Each number is 200 + 20 x the weight over its row's rms, rounded and kept within 0 to 999. Layers, rows and columns count from 0. The size before them is the row's rms in percent of the matrix's.

# layer 5 MLP down (transposed), 512x128, rms 0.311, rows 450-486, columns 64-127
100,223,185,169,239,212,150,171,205,235,158,251,183,166,216,168,185,216,152,220,174,199,182,189,188,199,223,211,175,236,197,217,188,204,211,227,173,212,218,189,193,213,194,222,202,197,220,218,192,225,189,197,208,238,208,201,190,180,218,205,225,215,172,207,223
109,192,220,195,197,193,187,214,206,206,200,195,210,178,203,202,211,185,174,221,191,198,211,226,216,192,181,205,212,213,217,182,156,209,227,208,199,181,198,213,190,192,209,193,205,192,194,193,184,173,186,182,198,224,212,194,165,182,196,208,197,213,181,184,201
099,203,178,186,218,217,199,179,190,207,184,160,180,204,158,191,155,201,202,244,202,168,225,196,208,181,226,199,200,194,185,197,228,235,185,199,204,198,193,236,221,217,224,209,169,185,241,210,223,203,173,209,206,199,195,209,221,195,177,203,178,187,188,170,205
091,237,212,217,174,206,168,194,207,195,190,194,222,198,217,152,175,215,187,209,215,199,220,172,161,179,208,195,223,199,179,195,250,206,236,236,162,203,168,214,181,218,198,215,192,206,207,201,225,224,198,234,210,187,197,192,230,220,199,229,210,200,177,194,190
102,199,185,198,219,219,202,205,194,189,205,176,220,178,171,203,219,241,195,229,187,202,203,168,189,203,218,218,229,245,230,229,191,194,234,197,176,192,189,193,224,205,223,226,176,188,210,219,162,209,209,220,199,234,168,205,203,167,221,175,215,214,192,217,215
099,166,190,187,206,210,173,202,168,178,187,240,168,212,183,173,211,218,217,212,222,195,213,189,218,201,191,190,221,239,163,195,214,189,232,191,213,218,209,175,222,189,212,186,212,203,193,213,198,165,187,227,210,165,197,223,189,198,226,221,212,213,251,231,216
103,201,183,210,197,199,222,226,222,206,198,181,202,183,205,214,238,220,194,201,246,153,222,197,223,149,216,157,228,197,229,177,180,231,175,197,192,179,209,182,220,199,167,189,215,208,184,193,210,190,195,200,190,226,204,162,215,205,214,186,213,182,216,183,201
098,169,212,197,194,244,179,220,173,259,186,201,177,182,226,194,179,180,173,202,203,194,188,205,184,193,206,230,201,217,177,223,225,204,198,212,201,192,220,156,193,186,164,212,208,209,220,154,188,184,215,226,203,158,189,201,184,178,219,176,214,257,183,197,181
093,184,189,195,165,185,202,218,203,229,179,211,217,238,202,226,212,188,238,225,194,193,207,249,242,207,194,236,225,207,218,182,180,193,201,244,191,217,223,217,198,194,180,183,223,179,202,203,183,178,200,177,198,228,202,174,182,203,168,233,212,170,203,184,218
097,215,194,226,173,225,171,195,216,183,162,205,192,191,226,211,179,207,207,195,208,207,212,184,219,174,199,144,218,175,221,197,176,218,193,192,168,204,218,210,214,198,220,199,199,223,152,212,215,195,190,165,185,186,217,218,208,200,222,207,191,207,185,189,205
097,217,225,194,217,214,174,231,180,186,180,169,221,178,227,220,190,207,211,175,225,157,193,203,200,181,179,198,197,196,205,234,224,213,185,203,187,186,199,151,207,225,183,177,171,198,238,246,220,200,212,199,237,226,185,200,208,183,195,228,209,213,204,182,213
116,225,209,204,188,157,193,194,180,177,205,134,219,191,245,200,217,204,202,179,209,187,225,196,193,186,199,220,203,194,215,189,194,189,234,234,188,205,224,210,211,196,182,207,203,210,197,211,206,166,213,193,204,234,170,185,195,164,194,181,189,203,237,161,215
106,200,142,201,181,201,207,154,216,190,214,199,186,187,173,192,163,202,201,183,192,192,198,180,207,213,219,187,192,188,184,174,217,181,236,184,231,203,197,217,206,212,210,190,225,181,179,221,224,193,202,182,181,210,177,187,201,173,201,189,176,167,199,211,226
102,204,216,209,183,194,229,219,180,169,199,232,193,197,203,217,215,240,193,162,178,230,221,235,193,203,217,206,213,205,205,204,197,205,217,207,202,181,208,204,166,206,176,192,188,181,228,207,223,179,194,222,186,230,182,207,230,164,225,230,173,206,198,228,246
096,220,223,200,193,207,210,211,221,198,178,201,217,183,243,204,189,201,221,242,226,209,213,186,221,201,248,191,207,199,228,197,187,194,172,205,190,176,163,207,202,187,197,244,213,200,235,208,216,218,211,205,185,197,218,179,188,192,239,222,180,195,214,165,191
105,201,170,181,196,186,209,197,189,239,176,145,205,173,195,182,221,202,206,211,170,178,172,205,196,217,232,217,190,195,209,179,209,220,194,220,191,197,205,188,213,197,192,174,217,201,197,180,205,191,174,187,200,224,236,207,213,170,203,212,172,188,167,208,208
104,216,176,184,191,203,192,195,207,159,170,228,194,209,223,230,161,224,206,202,172,198,188,199,159,217,198,174,187,172,182,215,204,187,207,188,194,189,212,215,167,209,200,160,189,226,180,201,219,207,156,214,179,178,204,195,232,196,191,229,165,208,230,218,219
101,169,228,203,199,197,217,184,178,243,222,174,195,185,210,251,181,167,230,209,184,176,177,195,176,217,215,208,207,213,184,189,178,190,180,201,195,202,221,170,180,230,168,199,177,182,189,193,187,186,226,223,188,194,215,199,200,178,196,186,221,188,155,221,194
102,193,179,185,240,216,192,197,206,220,214,185,226,200,214,174,211,194,214,190,217,213,205,199,226,222,188,226,246,212,175,221,171,194,212,194,212,197,220,253,225,191,202,201,182,198,195,173,210,185,211,199,170,166,220,218,199,176,164,191,164,235,210,207,185
092,229,219,179,203,197,212,182,195,215,198,166,175,207,208,178,186,145,206,180,189,220,208,188,193,207,175,232,195,195,210,252,171,215,180,206,203,178,203,175,225,178,192,170,201,195,196,211,214,187,204,209,194,237,234,232,173,193,197,191,214,192,214,172,204
098,180,215,204,191,179,216,211,205,209,236,184,202,212,208,207,194,201,152,207,199,184,175,179,230,189,216,205,189,208,217,161,189,185,158,206,203,202,189,214,216,190,210,172,237,179,199,182,184,200,200,206,232,227,184,214,178,217,228,194,218,153,174,200,223
103,215,201,212,221,176,199,183,196,181,215,154,193,225,172,201,156,237,224,232,227,200,228,214,182,208,226,186,192,178,195,165,192,203,252,229,235,182,196,207,169,207,217,208,207,216,213,199,225,161,199,202,189,200,207,218,188,197,196,219,193,201,209,210,220
102,172,210,216,196,194,183,196,193,181,217,238,176,230,184,181,206,221,161,229,230,189,192,194,206,217,214,211,209,197,227,214,171,240,199,235,218,241,217,190,216,221,174,205,196,200,200,204,203,205,203,222,205,216,167,211,191,193,203,214,216,204,211,188,166
106,206,200,210,169,205,186,247,189,205,211,185,189,234,206,179,204,210,181,155,190,203,181,171,215,205,196,201,208,207,186,215,203,195,171,179,191,181,227,196,212,224,209,180,234,203,178,181,167,196,179,183,155,193,215,210,190,219,183,201,196,195,208,168,206
096,183,195,215,228,220,175,212,189,199,209,229,154,197,206,202,176,179,200,188,213,208,172,217,199,215,180,242,221,203,232,185,198,212,222,247,221,208,193,206,205,169,170,218,188,205,199,183,179,196,212,175,247,197,203,244,216,230,227,197,196,195,209,180,196
098,214,199,212,203,180,184,226,166,254,206,198,179,194,195,177,214,205,184,201,201,188,204,176,225,181,193,215,168,221,195,202,165,188,190,195,200,191,198,239,190,201,190,218,195,226,208,206,171,217,211,238,202,228,208,223,191,206,187,242,206,224,224,205,172
098,223,209,195,176,206,188,169,209,190,196,198,183,212,195,201,187,203,189,176,195,214,164,197,248,184,206,179,209,236,201,178,190,192,211,233,233,184,222,200,184,225,215,179,214,177,196,231,221,174,214,180,164,197,217,211,184,211,181,154,225,201,208,190,175
104,220,208,199,206,202,212,198,228,189,242,193,227,239,188,163,181,184,187,198,198,179,203,208,224,203,197,162,189,177,205,235,216,204,158,217,193,188,211,196,183,170,209,239,202,201,220,204,228,164,205,194,203,187,188,185,191,183,189,230,216,223,191,158,219
096,214,191,197,176,174,184,201,224,207,177,179,203,200,167,213,188,219,162,180,186,213,187,224,179,195,187,216,225,156,209,191,210,200,183,207,202,194,182,230,188,183,168,155,219,220,210,154,178,194,228,200,164,188,232,209,208,201,226,168,220,192,248,181,222
100,218,198,202,201,182,236,199,197,218,186,268,199,223,233,205,192,193,174,198,199,222,171,198,217,198,230,171,200,202,214,203,164,190,203,196,216,217,201,202,182,172,191,202,193,221,180,218,197,205,188,201,200,210,215,180,197,193,234,234,180,212,198,142,228
094,189,230,218,182,174,221,209,221,185,198,191,225,186,247,212,173,212,234,204,257,185,208,215,182,175,193,204,180,187,179,207,173,214,192,183,195,211,186,223,181,204,226,188,177,219,199,218,222,172,222,186,194,171,211,173,184,202,206,207,191,188,173,202,194
093,170,186,223,187,206,223,188,207,132,182,203,173,180,212,225,192,222,206,198,194,213,178,185,205,224,181,237,173,172,199,215,188,202,190,212,192,179,198,208,192,162,221,185,187,187,168,204,179,219,196,175,198,159,183,204,226,222,180,205,206,180,230,192,208
101,183,218,209,164,218,226,200,173,179,205,205,222,225,208,226,223,171,189,190,194,181,192,201,200,165,156,191,210,202,216,207,196,188,179,193,235,220,182,207,199,175,142,152,197,214,186,170,209,203,204,225,205,204,191,177,187,169,216,189,160,204,201,213,188
110,222,218,165,237,195,192,209,218,212,228,220,215,187,184,211,199,226,181,203,197,201,195,216,183,175,201,209,183,201,187,192,147,223,241,171,198,199,225,196,220,201,203,188,209,212,185,159,194,189,200,215,210,183,170,183,186,206,200,222,196,193,211,210,233
103,203,214,180,202,217,214,243,201,229,186,179,203,183,221,217,189,182,211,179,189,192,202,189,234,178,221,183,224,197,222,216,175,197,227,174,192,205,187,181,207,208,186,173,199,181,198,184,228,215,188,186,172,226,196,188,199,157,171,232,224,190,215,203,193
096,198,168,203,177,240,241,175,212,240,191,202,197,214,187,169,174,215,232,184,190,191,187,206,222,203,213,221,221,194,194,222,209,177,189,175,177,208,212,206,240,212,170,200,200,239,194,151,207,204,232,225,173,179,191,205,188,232,200,189,179,187,210,195,218
104,212,201,181,185,194,213,178,209,220,184,164,211,208,214,209,184,206,207,165,207,204,167,203,178,190,208,198,197,210,204,185,212,231,196,220,206,194,191,204,171,176,213,197,213,204,215,238,197,217,204,203,207,202,181,161,198,167,183,193,186,179,185,155,208
# layer 5 MLP gate, 512x128, rms 0.247, rows 451-486, columns 64-127
103,239,181,190,195,199,184,197,196,195,184,179,194,207,180,220,193,234,216,184,204,182,233,194,206,171,199,211,212,199,179,188,206,207,141,184,198,189,201,207,198,206,205,186,184,216,187,188,193,184,204,177,191,216,185,182,191,181,179,169,211,229,164,226,202
108,238,200,204,182,184,222,207,203,164,215,233,209,177,222,204,237,225,168,168,198,211,202,215,231,209,167,217,226,191,167,194,183,215,225,193,177,205,154,185,186,196,191,193,213,163,181,189,189,185,201,191,184,220,222,141,193,182,230,197,231,197,166,212,185
095,230,199,189,199,171,211,159,193,197,157,187,213,206,168,178,202,221,198,225,203,202,208,192,174,232,180,194,208,184,201,203,228,193,218,195,202,180,193,194,161,199,190,180,205,205,192,221,225,200,179,248,207,192,172,176,171,192,222,210,191,193,213,186,192
091,197,230,213,224,206,208,207,205,190,221,212,202,171,197,231,204,170,198,204,189,187,214,219,209,213,193,205,169,218,226,200,193,242,191,199,194,187,213,226,224,226,183,186,211,203,196,208,182,205,185,188,195,203,198,208,219,185,183,198,164,195,233,236,225
097,198,192,216,166,192,218,205,157,199,190,184,181,164,203,205,226,186,193,185,222,222,195,187,193,188,171,220,213,184,175,203,171,169,218,190,226,199,195,210,179,209,228,172,176,213,248,214,201,211,163,185,191,225,212,209,191,210,229,234,168,182,208,242,161
098,196,190,190,186,232,179,219,208,174,191,208,188,201,206,209,203,191,213,184,201,202,195,215,226,198,200,194,244,174,198,169,241,166,156,229,204,208,212,242,175,216,221,198,174,193,186,182,228,218,170,195,216,168,192,219,192,218,194,179,174,237,185,227,225
094,218,189,217,210,169,211,243,199,177,188,212,200,196,235,200,222,209,176,215,178,211,226,185,203,192,215,220,187,197,234,200,183,189,197,196,192,215,174,209,177,237,211,234,194,190,206,140,221,208,182,219,189,171,228,186,172,140,192,207,199,232,164,179,199
084,246,199,243,172,199,183,182,153,172,212,203,239,206,218,192,207,184,198,186,165,198,230,193,234,196,232,184,175,212,210,169,163,195,219,227,209,209,212,222,207,193,170,212,206,207,201,180,184,199,183,186,219,222,194,195,201,180,214,214,248,192,211,226,197
086,218,213,196,172,218,230,199,168,212,185,197,223,188,199,201,185,212,206,202,191,215,232,210,184,175,185,175,169,189,217,194,200,207,208,170,188,165,229,192,183,225,172,196,220,203,216,210,213,220,179,192,209,159,200,231,206,201,174,176,186,188,220,200,211
096,227,195,233,192,174,176,210,184,165,226,179,189,173,207,216,208,229,213,197,208,204,201,215,207,187,185,199,214,206,200,249,176,187,201,210,224,211,214,167,228,195,208,238,188,194,165,215,210,219,197,197,223,185,159,213,198,191,210,254,206,190,226,204,180
105,221,195,241,179,212,203,184,209,175,208,200,193,187,200,171,219,221,221,219,203,193,207,198,210,199,208,211,209,185,163,182,202,219,225,188,221,191,170,197,198,195,167,175,180,220,160,221,225,240,233,184,189,206,217,191,205,186,223,196,216,197,216,203,190
103,202,211,211,185,155,172,224,211,173,146,201,182,210,234,204,237,177,189,206,191,170,190,197,185,199,208,216,196,232,205,194,188,212,227,225,178,210,185,175,178,201,212,229,180,146,223,192,187,205,179,220,157,169,225,180,176,182,216,186,222,220,203,179,189
102,221,208,200,217,231,167,200,173,210,191,216,223,177,215,173,182,191,209,180,209,227,213,179,212,202,180,186,215,205,214,238,236,191,198,223,200,232,176,183,186,218,170,226,201,179,211,175,236,202,170,254,185,196,195,193,223,197,209,239,181,210,211,216,209
100,196,216,197,200,188,242,171,213,201,199,210,189,198,189,208,187,217,210,222,205,228,188,178,205,201,228,191,225,192,219,196,187,233,223,202,171,171,195,204,228,218,209,172,191,223,214,240,192,198,210,233,185,207,193,186,177,183,202,206,193,195,205,181,212
110,203,171,199,220,154,155,191,203,208,214,207,178,203,205,196,178,217,217,211,186,193,210,191,217,189,199,206,212,179,181,231,224,210,227,194,211,213,188,176,184,192,221,170,231,169,189,195,205,212,222,175,184,258,211,176,202,163,219,221,189,184,171,206,172
110,223,230,211,184,197,206,210,202,230,236,224,189,192,192,196,223,223,202,236,191,228,222,218,185,195,154,175,240,223,209,242,210,229,171,215,210,175,213,195,235,192,218,199,195,203,177,209,183,206,192,239,187,201,176,185,220,203,193,212,189,172,203,208,209
105,227,213,174,180,201,208,213,194,200,181,220,197,175,220,191,182,175,225,183,213,197,177,203,180,209,181,196,192,204,213,222,194,198,212,212,218,187,186,169,177,194,198,167,193,164,217,196,221,171,182,211,180,190,180,218,233,169,218,202,192,192,187,196,192
099,205,230,237,212,188,200,188,192,178,204,200,176,181,219,157,220,222,189,234,177,227,225,233,194,217,180,197,189,205,177,210,206,195,216,204,211,203,194,172,186,189,187,186,190,174,190,190,197,237,180,207,200,199,218,188,231,200,218,188,235,191,177,178,183
089,205,185,227,210,192,202,189,171,208,211,208,183,206,170,212,213,188,219,191,231,232,203,196,227,168,181,210,239,148,194,228,212,199,190,220,195,192,218,193,213,197,200,168,192,209,224,190,168,188,176,245,201,211,217,188,182,195,165,222,200,225,258,229,236
089,206,204,197,182,171,170,198,222,194,231,169,169,182,206,233,191,156,180,196,197,203,192,208,208,197,203,210,210,224,190,199,276,195,206,189,188,178,251,207,181,183,185,201,215,215,190,225,189,214,207,181,224,204,158,184,196,214,220,203,218,172,180,209,203
105,222,181,215,211,159,202,187,187,144,184,227,228,208,223,188,163,202,220,170,193,177,222,208,183,196,211,202,175,176,227,192,191,200,190,171,224,213,218,192,242,225,174,189,182,204,178,204,185,195,207,196,248,221,181,199,166,156,189,185,225,173,198,181,212
112,231,197,211,208,189,208,209,224,149,208,175,165,222,201,185,190,183,244,204,162,181,195,224,202,194,190,202,179,154,199,188,171,194,202,173,230,220,206,161,208,208,163,207,213,190,197,195,203,192,195,198,175,173,206,186,203,186,189,179,215,215,174,229,228
099,204,198,217,240,168,191,187,219,187,209,208,202,159,223,170,177,202,205,242,221,194,222,224,192,197,198,205,220,182,194,210,196,166,200,227,236,218,196,193,207,183,213,177,191,220,200,231,231,223,204,188,211,221,212,183,212,202,212,207,160,192,223,211,186
099,199,201,197,201,204,191,213,193,139,212,204,229,217,207,202,211,179,188,207,197,169,211,208,204,232,200,202,197,203,184,199,186,180,176,206,230,171,209,202,208,185,197,196,186,196,209,205,216,217,189,191,222,189,193,212,220,190,208,161,217,194,184,203,193
102,251,203,181,193,210,215,213,155,182,211,191,158,210,189,214,187,224,222,188,231,146,194,203,196,213,201,220,184,190,156,180,165,163,198,261,192,196,187,228,207,184,252,200,214,176,196,217,195,175,195,215,187,194,222,210,209,217,209,198,216,233,227,204,223
103,186,210,188,189,173,222,214,185,159,198,212,210,178,192,231,199,201,196,195,216,175,145,195,229,173,175,199,205,223,221,157,178,230,227,195,229,213,183,221,194,223,186,170,218,170,175,227,208,177,202,216,197,174,188,215,182,225,187,212,199,173,250,196,223
106,199,199,195,196,203,202,201,227,201,229,213,201,207,203,213,206,202,247,167,170,197,174,186,216,189,219,192,193,188,185,227,217,231,205,193,195,186,209,182,222,208,227,190,209,191,146,204,193,172,213,217,190,211,184,220,228,175,199,202,181,197,181,180,182
096,189,221,190,221,239,174,184,197,178,208,225,183,151,207,221,191,193,162,220,181,223,209,180,197,183,167,172,202,189,165,205,199,212,200,190,192,200,213,222,239,180,203,190,212,224,215,233,158,207,178,204,223,169,184,182,198,206,201,186,180,168,205,178,186
106,216,202,203,191,206,216,180,205,205,200,210,205,179,205,179,186,211,212,199,225,190,151,213,192,182,192,184,188,175,203,195,177,188,188,196,209,164,200,187,182,228,208,142,208,192,198,199,197,177,181,198,200,185,209,201,234,205,217,223,213,215,167,186,201
107,235,211,188,174,160,194,196,181,198,212,184,167,176,199,208,203,166,220,201,177,181,190,220,217,219,205,177,229,226,165,199,221,206,225,177,219,236,196,178,215,205,198,167,193,192,196,236,226,175,217,184,185,217,187,195,237,189,184,204,227,230,236,196,205
095,219,167,179,187,194,179,201,172,187,181,183,222,199,193,192,210,225,213,203,186,219,221,198,192,226,181,209,205,237,195,215,201,202,206,207,211,198,170,187,235,199,188,190,223,233,188,222,191,204,189,224,195,187,201,205,239,189,201,219,193,180,159,189,207
107,216,147,208,186,202,194,221,211,237,207,224,223,210,213,188,206,190,217,243,223,186,194,204,204,200,215,217,192,192,196,211,238,188,212,174,193,205,234,181,205,243,216,193,186,198,194,178,203,217,200,207,226,214,226,166,203,199,180,237,192,199,188,185,210
106,192,203,197,193,190,211,212,192,189,237,204,164,201,189,175,196,186,193,218,205,197,187,205,208,187,202,148,187,182,205,182,180,200,212,190,226,171,177,167,194,198,210,198,234,211,199,234,189,168,201,160,177,215,181,213,199,183,174,186,189,192,203,212,190
100,160,220,176,166,218,196,172,213,211,216,238,229,208,193,233,208,173,171,231,216,196,214,179,230,201,181,217,215,221,194,197,183,182,217,188,197,177,202,213,168,219,171,212,215,213,184,169,191,213,214,170,200,216,201,211,178,211,187,208,185,200,197,222,173
100,213,194,188,199,205,187,200,222,211,212,199,191,230,236,187,179,236,210,206,186,222,180,192,188,200,204,172,221,190,243,216,182,228,158,163,192,200,158,190,197,209,215,166,171,227,205,212,210,202,218,244,203,197,186,235,224,197,186,182,201,210,190,225,213
096,205,243,223,176,216,179,215,190,195,200,178,188,199,221,193,219,183,145,204,202,209,234,191,205,192,203,184,203,197,189,190,222,212,174,197,176,192,206,211,215,175,216,199,181,216,196,203,157,165,178,234,244,192,184,216,200,212,200,200,175,192,167,219,220
# layer 5 MLP up, 512x128, rms 0.23, rows 451-486, columns 64-127
108,202,190,240,199,212,184,217,184,186,186,172,199,226,195,222,187,186,211,189,196,207,226,178,234,203,194,184,200,203,172,192,212,187,230,193,214,201,233,203,212,169,197,211,182,177,183,215,204,181,179,164,148,217,213,171,191,185,156,196,194,207,200,187,192
099,220,175,221,200,202,198,219,192,217,201,232,176,179,186,203,231,176,238,144,207,207,173,227,210,218,170,207,212,177,209,176,184,177,212,225,169,196,186,183,209,173,181,205,227,227,203,180,203,177,235,193,163,209,198,172,175,255,195,213,219,244,186,219,213
095,200,182,172,224,238,213,222,204,202,239,187,230,231,200,209,200,212,205,189,228,161,182,192,178,246,213,198,191,225,172,229,203,190,181,203,202,217,206,256,211,247,205,201,197,193,188,192,199,215,215,244,175,216,185,205,213,179,187,187,216,210,195,196,203
099,213,182,192,224,203,210,221,150,169,217,184,194,199,186,197,214,181,223,194,176,203,234,193,223,216,241,203,186,181,227,230,190,205,206,174,178,214,190,196,243,236,212,195,205,219,211,191,170,200,172,232,217,227,179,216,202,158,201,146,211,213,191,227,210
104,184,197,193,194,257,212,205,225,196,191,203,194,189,181,210,212,183,225,241,193,210,186,218,210,192,186,154,197,216,189,222,236,173,216,202,185,218,231,181,188,241,196,198,197,225,196,227,188,199,174,212,170,172,191,198,179,223,188,251,205,200,207,189,188
107,232,194,180,193,205,185,247,217,213,179,224,172,179,229,198,225,210,203,202,215,208,209,198,226,183,221,168,203,196,189,179,190,198,188,221,187,204,221,232,189,182,160,202,180,194,183,199,203,205,214,164,177,170,210,171,221,177,200,222,211,182,176,220,199
089,174,233,223,198,249,222,196,168,214,182,215,236,214,173,234,186,177,211,193,168,207,197,222,204,196,176,212,179,201,185,185,242,229,187,204,196,195,209,187,201,189,207,200,207,234,214,180,153,165,216,232,184,196,178,174,169,203,203,190,172,195,178,191,201
087,192,216,216,190,204,227,232,190,186,157,175,156,174,193,177,215,220,202,196,194,241,184,187,158,207,199,214,231,191,192,206,216,183,229,210,227,179,166,229,191,212,219,206,178,204,233,212,195,215,193,180,165,178,177,209,216,194,213,242,202,200,173,220,205
098,175,205,243,182,211,231,194,195,155,182,186,213,229,217,199,214,214,223,201,222,214,214,200,215,209,179,173,158,178,193,191,164,182,182,180,207,183,210,213,202,220,197,183,228,231,179,236,190,197,166,172,211,173,191,228,194,238,193,205,199,184,211,209,195
102,211,186,197,199,225,199,231,185,148,208,213,193,213,159,187,174,181,184,197,247,183,225,239,194,217,206,182,217,203,184,228,173,189,182,197,188,207,194,168,177,187,204,182,185,193,198,197,237,215,204,188,218,232,186,211,176,157,182,199,215,188,180,195,192
118,189,170,220,217,190,198,188,232,204,200,227,187,191,168,209,183,173,210,211,196,200,192,206,186,203,189,194,146,193,167,210,190,189,164,187,193,197,192,172,224,202,188,212,227,190,204,167,166,203,206,206,217,192,235,229,179,199,172,225,221,196,180,212,180
110,240,187,187,192,193,193,251,201,198,213,224,206,164,242,189,215,207,179,178,216,204,182,206,199,205,189,201,212,207,180,210,187,218,218,228,197,230,210,227,202,206,171,207,183,190,200,224,203,175,199,238,189,188,198,179,250,222,242,234,195,200,208,209,196
106,187,215,177,211,196,205,235,207,191,186,209,190,173,211,198,250,197,166,159,212,198,205,193,165,226,203,209,239,175,204,199,221,193,204,222,186,188,189,194,212,204,193,215,196,173,187,191,191,215,209,210,150,163,207,194,233,194,188,184,191,200,181,217,239
097,217,196,173,183,207,207,177,192,225,214,191,198,198,204,246,199,197,171,171,195,202,181,210,196,161,187,168,195,157,180,194,193,252,227,182,183,176,212,222,186,207,208,196,173,205,187,238,197,217,200,228,206,248,151,211,188,219,205,173,198,197,198,178,210
106,167,214,220,238,208,188,186,158,211,206,230,171,169,194,186,207,224,167,187,199,218,234,181,210,201,207,189,204,176,185,211,170,180,168,189,205,208,171,186,179,195,213,208,201,206,193,157,175,190,228,211,219,215,208,210,229,210,217,176,209,218,227,193,204
107,200,183,180,237,201,197,185,196,230,156,167,205,180,213,189,195,239,201,214,207,215,210,217,195,178,208,185,198,188,189,235,230,214,224,198,237,193,169,213,199,208,220,200,170,177,214,191,166,217,217,203,173,189,169,152,188,214,166,197,182,185,226,204,185
111,175,200,228,183,199,179,181,183,183,204,202,227,241,155,189,193,206,183,205,200,208,195,189,198,216,209,227,190,166,206,195,234,222,160,195,229,213,233,216,217,217,205,183,190,225,221,159,200,199,180,209,214,198,205,220,132,218,168,191,182,231,204,204,211
104,180,168,189,194,181,227,208,183,184,203,194,210,218,196,229,238,174,205,210,185,178,214,184,150,203,182,195,178,171,224,219,190,177,176,208,223,216,164,146,189,175,209,212,212,182,204,225,217,219,166,211,217,177,172,219,175,201,172,200,198,207,179,206,181
092,190,203,196,174,204,205,217,176,172,166,185,216,182,229,178,192,220,194,196,190,191,192,208,191,228,204,176,166,269,207,142,184,168,196,181,212,206,206,234,178,196,227,223,200,177,186,213,218,216,226,160,215,224,159,197,204,209,206,188,222,177,179,147,175
091,223,225,213,172,231,193,164,225,176,207,198,192,214,247,205,187,150,155,193,178,215,186,173,204,180,194,205,189,218,216,205,226,200,192,231,166,188,219,226,208,191,198,213,227,201,213,232,224,210,173,194,225,187,189,201,212,207,231,205,198,192,208,231,231
100,167,198,170,202,177,203,205,198,185,184,191,169,202,208,184,214,179,190,208,203,198,183,148,209,220,219,202,216,213,184,187,204,149,195,187,236,192,203,141,170,192,187,225,179,211,198,209,191,178,196,167,228,215,175,209,157,169,169,198,167,192,229,216,227
111,192,173,172,210,203,215,185,227,177,222,197,196,191,201,210,179,190,233,226,201,173,199,211,206,194,231,222,181,188,167,205,213,184,200,163,201,207,210,163,165,211,185,209,229,213,226,205,222,193,196,202,203,189,210,193,198,212,217,158,194,217,186,200,205
104,210,202,227,206,226,244,184,201,225,183,220,183,169,191,217,198,173,220,204,207,201,178,180,186,192,201,205,227,226,189,195,170,211,216,216,208,223,159,228,203,173,182,213,225,229,205,222,202,207,218,181,202,219,208,218,227,212,214,198,202,235,193,181,182
094,201,186,181,233,204,203,213,209,200,205,199,238,218,174,196,168,212,204,170,200,171,198,212,211,226,215,214,198,210,168,174,188,178,214,228,227,208,225,205,215,204,190,188,195,195,232,197,215,190,187,199,205,194,203,243,179,206,201,214,219,232,201,221,214
104,181,195,208,172,218,234,227,198,184,167,174,206,202,176,221,240,183,218,240,175,226,197,191,225,221,206,213,188,175,225,238,183,195,206,203,173,209,207,180,226,190,248,209,197,233,214,176,162,222,213,196,218,189,198,211,186,174,191,192,220,203,207,218,185
095,205,243,182,191,206,233,186,175,175,193,226,211,213,190,202,188,183,223,218,222,202,216,205,184,180,217,132,212,213,214,220,216,173,199,173,209,189,209,231,201,222,231,184,191,201,208,178,235,202,199,189,214,189,168,236,225,196,192,188,210,184,212,185,174
108,223,228,212,200,224,226,201,243,217,182,218,198,224,198,212,191,204,192,189,189,185,221,202,191,173,185,205,217,182,204,219,194,194,204,230,172,184,248,173,197,199,192,237,192,190,204,215,199,193,189,206,191,200,216,170,206,205,203,189,202,228,194,178,213
101,152,173,241,201,186,178,175,222,189,232,198,194,175,182,203,181,221,183,217,207,218,197,193,171,237,181,178,170,178,204,164,194,223,147,198,190,160,195,177,246,173,201,200,209,182,191,200,178,194,201,213,196,166,210,209,169,197,224,191,190,167,217,204,200
096,222,223,189,224,210,208,189,200,204,219,200,174,190,192,241,219,191,186,188,204,189,183,173,172,214,199,183,206,170,162,212,161,173,203,211,232,180,197,175,178,220,180,182,212,182,213,221,204,167,178,210,202,231,206,219,204,171,221,201,194,196,208,210,196
099,192,219,164,207,219,210,190,196,194,146,183,193,202,168,182,197,206,208,188,219,165,213,199,214,174,220,198,229,230,187,185,210,206,231,230,204,203,224,195,205,173,184,197,172,197,209,192,177,187,214,201,194,213,215,208,234,171,197,224,217,191,264,222,213
100,239,186,203,211,203,186,224,202,200,215,228,216,213,223,176,153,192,182,213,217,176,219,214,208,184,211,198,184,177,214,180,174,179,224,191,191,223,247,224,185,178,211,210,197,202,229,174,221,192,198,211,198,211,174,189,178,211,197,189,204,193,188,187,188
100,244,207,215,196,215,209,192,230,172,186,254,195,209,149,211,184,229,216,178,201,221,235,218,209,197,254,190,213,198,177,198,178,229,168,188,208,203,195,202,167,207,179,216,219,200,201,187,190,180,210,168,183,201,196,203,192,239,187,199,197,207,190,207,216
114,214,221,192,192,181,213,202,219,206,232,190,197,197,189,214,195,217,221,210,220,205,183,211,213,175,167,153,193,217,198,196,180,253,241,177,189,226,189,161,199,183,173,218,210,204,194,197,194,180,181,199,217,200,171,173,232,229,191,204,244,151,190,203,202
102,195,177,173,215,171,213,222,235,201,191,263,172,223,205,186,182,228,187,224,184,181,258,202,213,205,216,214,188,217,201,200,188,195,198,196,189,204,222,199,175,212,190,222,214,216,191,217,172,189,179,204,218,197,212,226,221,175,201,194,184,223,165,185,222
096,214,227,201,198,221,197,211,181,162,212,214,215,193,203,197,233,174,223,216,215,192,207,204,207,193,198,210,194,220,191,169,196,189,165,207,222,174,177,196,176,187,201,174,205,148,206,211,222,205,201,186,210,195,201,175,200,213,204,207,193,237,214,222,203
100,209,211,223,167,219,191,187,201,193,191,170,194,193,197,202,214,211,228,206,164,193,171,232,160,202,193,184,185,191,213,211,247,214,185,224,243,241,168,190,256,220,191,236,199,209,229,212,196,202,186,219,218,205,201,203,200,183,190,221,218,225,187,227,223